Part of a small language model's weights.
Size: 13 layers, 4 heads of 32.
Training: a variant of Muon for these matrices, 108M tokens, 3309 steps.
Each number is 128 + 24 x the weight over its row's rms, rounded and kept within 0 to 255. Layers, rows and columns count from 0. Numbers have three digits each. The size before them is the row's rms in percent of the matrix's.

# up: layer 5 MLP up, 256x128, rms 0.144, rows 233-255, columns 64-127
# down: layer 5 MLP down (transposed), 256x128, rms 0.215, rows 233-255, columns 64-127
up233 102:150125152135148105107090092122120186118120141140149135143123134112111202130094121139125149141197122122156162138159152118133102099101113107131139147119152156099139156123126090115154152096149154
down233 097:119146137118161181178096119137081097187104106175125139098126108130080128151116130108097153186110145142161119148127116129134114103154106119134119123142094135133080125119134117075107164106125133
up234 109:120096146117147147107109160105114107095134127144116147115166142126139124157149151161166125146159117114096103168152163136141120137132115150128121121104127147161117125105166097130159145098106128
down234 099:127157143157117107153122139184148135114116102125148124069147108114102130114162139149106165158157150107131120090111119159129141132131151152128155175086094144155120106117156164136118153117126187
up235 099:117169121118140099130126115122092117129115185117125117133143115163126123147125136103092087114145111126155122157111107067127102144147157124128109138116195127087149131073125098127134096110096151
down235 121:095110096126163126094161107131143110116121121175145173093155128122125135143150161102120138102152131083130141114150141079124112113141101115139127128105173113088114099092129125135128100101138177
up236 093:163114147150119130127118130111102119153138116148097102106123133109126146151119091153154117121118120105137134163108152108064155114122147118132123136131098135149084152136132159123167134154114131
down236 096:146145096171137093109147134161132123112090159150081114118145175116175128103125131092127145099118094086138138101088106139084153156115142106116144150117162173108144122131160141108109076091125131
up237 098:163178170131147096111135086133124138139121115132156091089151143131111118122152126131094183102127158159154113184138123123119115138112091130088145136125153120132099183158129171101126123135099120
down237 102:137117178159129149147140149150129130181124100141156112130089111080145115173108118155128118099125128147177147113108115123129094090113111114138165115125128132124130116110093123131134092152104172
up238 090:107080114108130093144127098118122141099175085162128162160133116131164141151120151106133121115133118137158137094119128154115151141138168109175129101093134114116149147102138128162153148105097128
down238 104:108170096146111102102136145079128183146118161165118208144146138160134137154131149114135092098127133132124178117100158089137127147111172119150106117112154091107128125176120156107117150098114132
up239 097:130096091135159170099125114153106158106147121174120125144111172128140143126135130100120131106135105129141129103133137125157145106094115089144150110109149112139112141139099134123143121091183122
down239 106:123120131150138116126094105118155126137110150092137177094142120126117144139148102148136154169070165135138169112146108147125139180146105153096131123169148188081128126164140109095148167138140142
up240 099:102129138153118158108156108120119126142105115133153116133102136141149171157113086131106138111147133138152107135146142123123155141115098166153178161122129174122088111150155131138094145156092108
down240 101:144174133131159119104099103142172103135135137109144123169131154131122113089136103087094168153133133147136118148129139120091120103143149093128112124131149091154074157166114080130136151114124116
up241 096:113100156101086134103126140130105133117140132121126161124122164122099126143171140104085175106114167123088112123138118131113126109139122111155136138122139191155126109118178171135104124148141129
down241 101:103144081120142128166127170105097138132095085142148082116121113129144104143111124132211129092085153147109107133152127083144106132148146116132161137145136131103117114181109164090114133173128118
up242 099:090155121140114160143120091104119124093110105170156140114140101115103113135133113135102134136109127143129135116153159120112154136124086102155140099117113148090141122098170109116150134159160151
down242 102:126132104135127099149137159144072136140187181074104146140129099098146153110160109134093120140131113132175135158151126131175132153129091137129127131127129138105120175113120125099082123133102130
up243 098:121138099154106130135116150116114132116172108106161146100088150169128151101126112096135126158127119127149128108100144115117134074165077137111119118118153177119106144144150126117110103116116169
down243 109:151132146136098115114112123093092107130128117142128131128149124106107065182155128105087136157096124141100087086121138127112109182131136110149138128135094152141096091118128169105158094110074133
up244 093:183165109110094105169168159133145132123155149158131147134120146127130130145114151114114121132120105159139139090104084102117158112109104162130137184113155125145092093121102103067090171139088121
down244 093:155130126161154136105165134153137129169114133175146117116077160168123132132156155093153113147147120102123132110144114082151130154121141152145105150108098132133093146135149150117134134123120167
up245 100:137099133146140142090129128125137148113135166087114108166134112111093128155145179169149118129064176135109176136145145111158148114147135124158154126096165128103118157091162133105114108115121098
down245 104:149111146122097110121135121126117138121159155141100093142134135122136157096126130168137112109125089122155098166089143101125133133142131103110090125166120111155110177129103098078153144121126153
up246 104:128144120116097101163125118148168107115121112124076087133115134178097116122155100149119130112122161139194109154135132159135151129098146121144109130111154121070121138136160137129129092109123141
down246 096:139120116107121122085157120093155134139101169124127112144120162096130141119108143137110110130129137097125229131115108127098173136139103145115116137157109137115125126178129115122092134141093128
up247 096:149125173117127135101157152116112069175125148185148108096115150126118138094131147085114116111100149091136132153178180148113161151152124117139149085097139144121141084115146133118115065112163138
down247 091:090175144118143144136119146126120135145134109147125133130123120177093085118093156144104144110110098122122133141107113096077116067148190156166097114187145144164112111133065080151110130075153113
up248 091:129098112103106117162110075119145123112116086109137135081182105149130137111135139129149109136146123133199126121108118114103091162131126149137109107133127086067098110137161127109133181164123093
down248 099:120135141108174106104122093116147118103116120087099160111137098122144145137147148140131121084118121141148106130134075137115133222085083172106126167184128096108144147130119153074117100127117151
up249 101:139156142112136137158137118106142131140170136143098099116163116138153100103114123157084133157189153088115072148131140144164127128120101152135095097158126158142153090103089142081109121141128145
down249 101:123129134116159139124199097139148116145167109111161145160154127135153130118127125145111088131182098128137147115106131139138120094099133124148103126124106121137144137114116148180121108177127114
up250 099:140144147133110124148152107155134130122106124160157160128152103172119096130081115122151136056120143177172132144122112121138148098142126112118158145140116138146095163148137138146110084148143172
down250 103:169104100167127128133124121147106103121136154109125111120121161106111072091091115124141124153155114145094115113113119136163120119136162091172163142108133158146109137093154158095098119104133096
up251 099:151199131178113096126131165094108164122120145122140150129112149115112165115143151128177109140140153153168135164164129123124155137077134124128104111132161120120114099175159121112162105087112156
down251 106:112084118124156153057134131126144094164143167139102132154085140113122161194170143116160133096103082099094147125125091120136148130114137117130096141148089135159147144134123138132097152110104154
up252 101:110137118088105096112128098126091131064139116129133131136160151128155145112171102097092095127140145144142091100155125170097098184120104142132134079152142081116174143090118125097109102164127120
down252 095:129130087122122118065119154144106173088140138156108072152094127130089178128116127116147129153114136085118128085110099111128143140146119088119099139148155118119111136160103101144159153151143110
up253 096:147141148108130152127111132113103134092124116090109150054103117120132109160109126098105169100162116159139144156101133112143152107119122110097109117091142142125148105103169112119120156108120141
down253 099:112130153128165109133116112091101112141152116164142147110145136152132124136171082111119172126131113107158125110129163135144145100119181125123106129093118108110153171102159125132145164144133142
up254 090:116125099091120121160118144080112140114138094116142143108108136167104165120099159118170142071121153117124059139111136107138145130161120144120140159119103112106142122124117125088108182124096113
down254 102:170127116148128132130145118110126130106171100103126132143124149085102105144148129122114130168110177140154111142121186134105132173113128089121101084129159120157143118107157136113131141141092129
up255 098:165112107137113126140154169147168108128102141150141128085071147112091123122121085107127136124137117111145144135123173087163161144143164174134166122113143143119127139065132122125150100114098119
down255 091:108134102123185089157127130129128140144168107110106133116131149129120145095142156143075123100109166136098145153094110107137129149125088069141108140155127113146116147136118099132140196127122119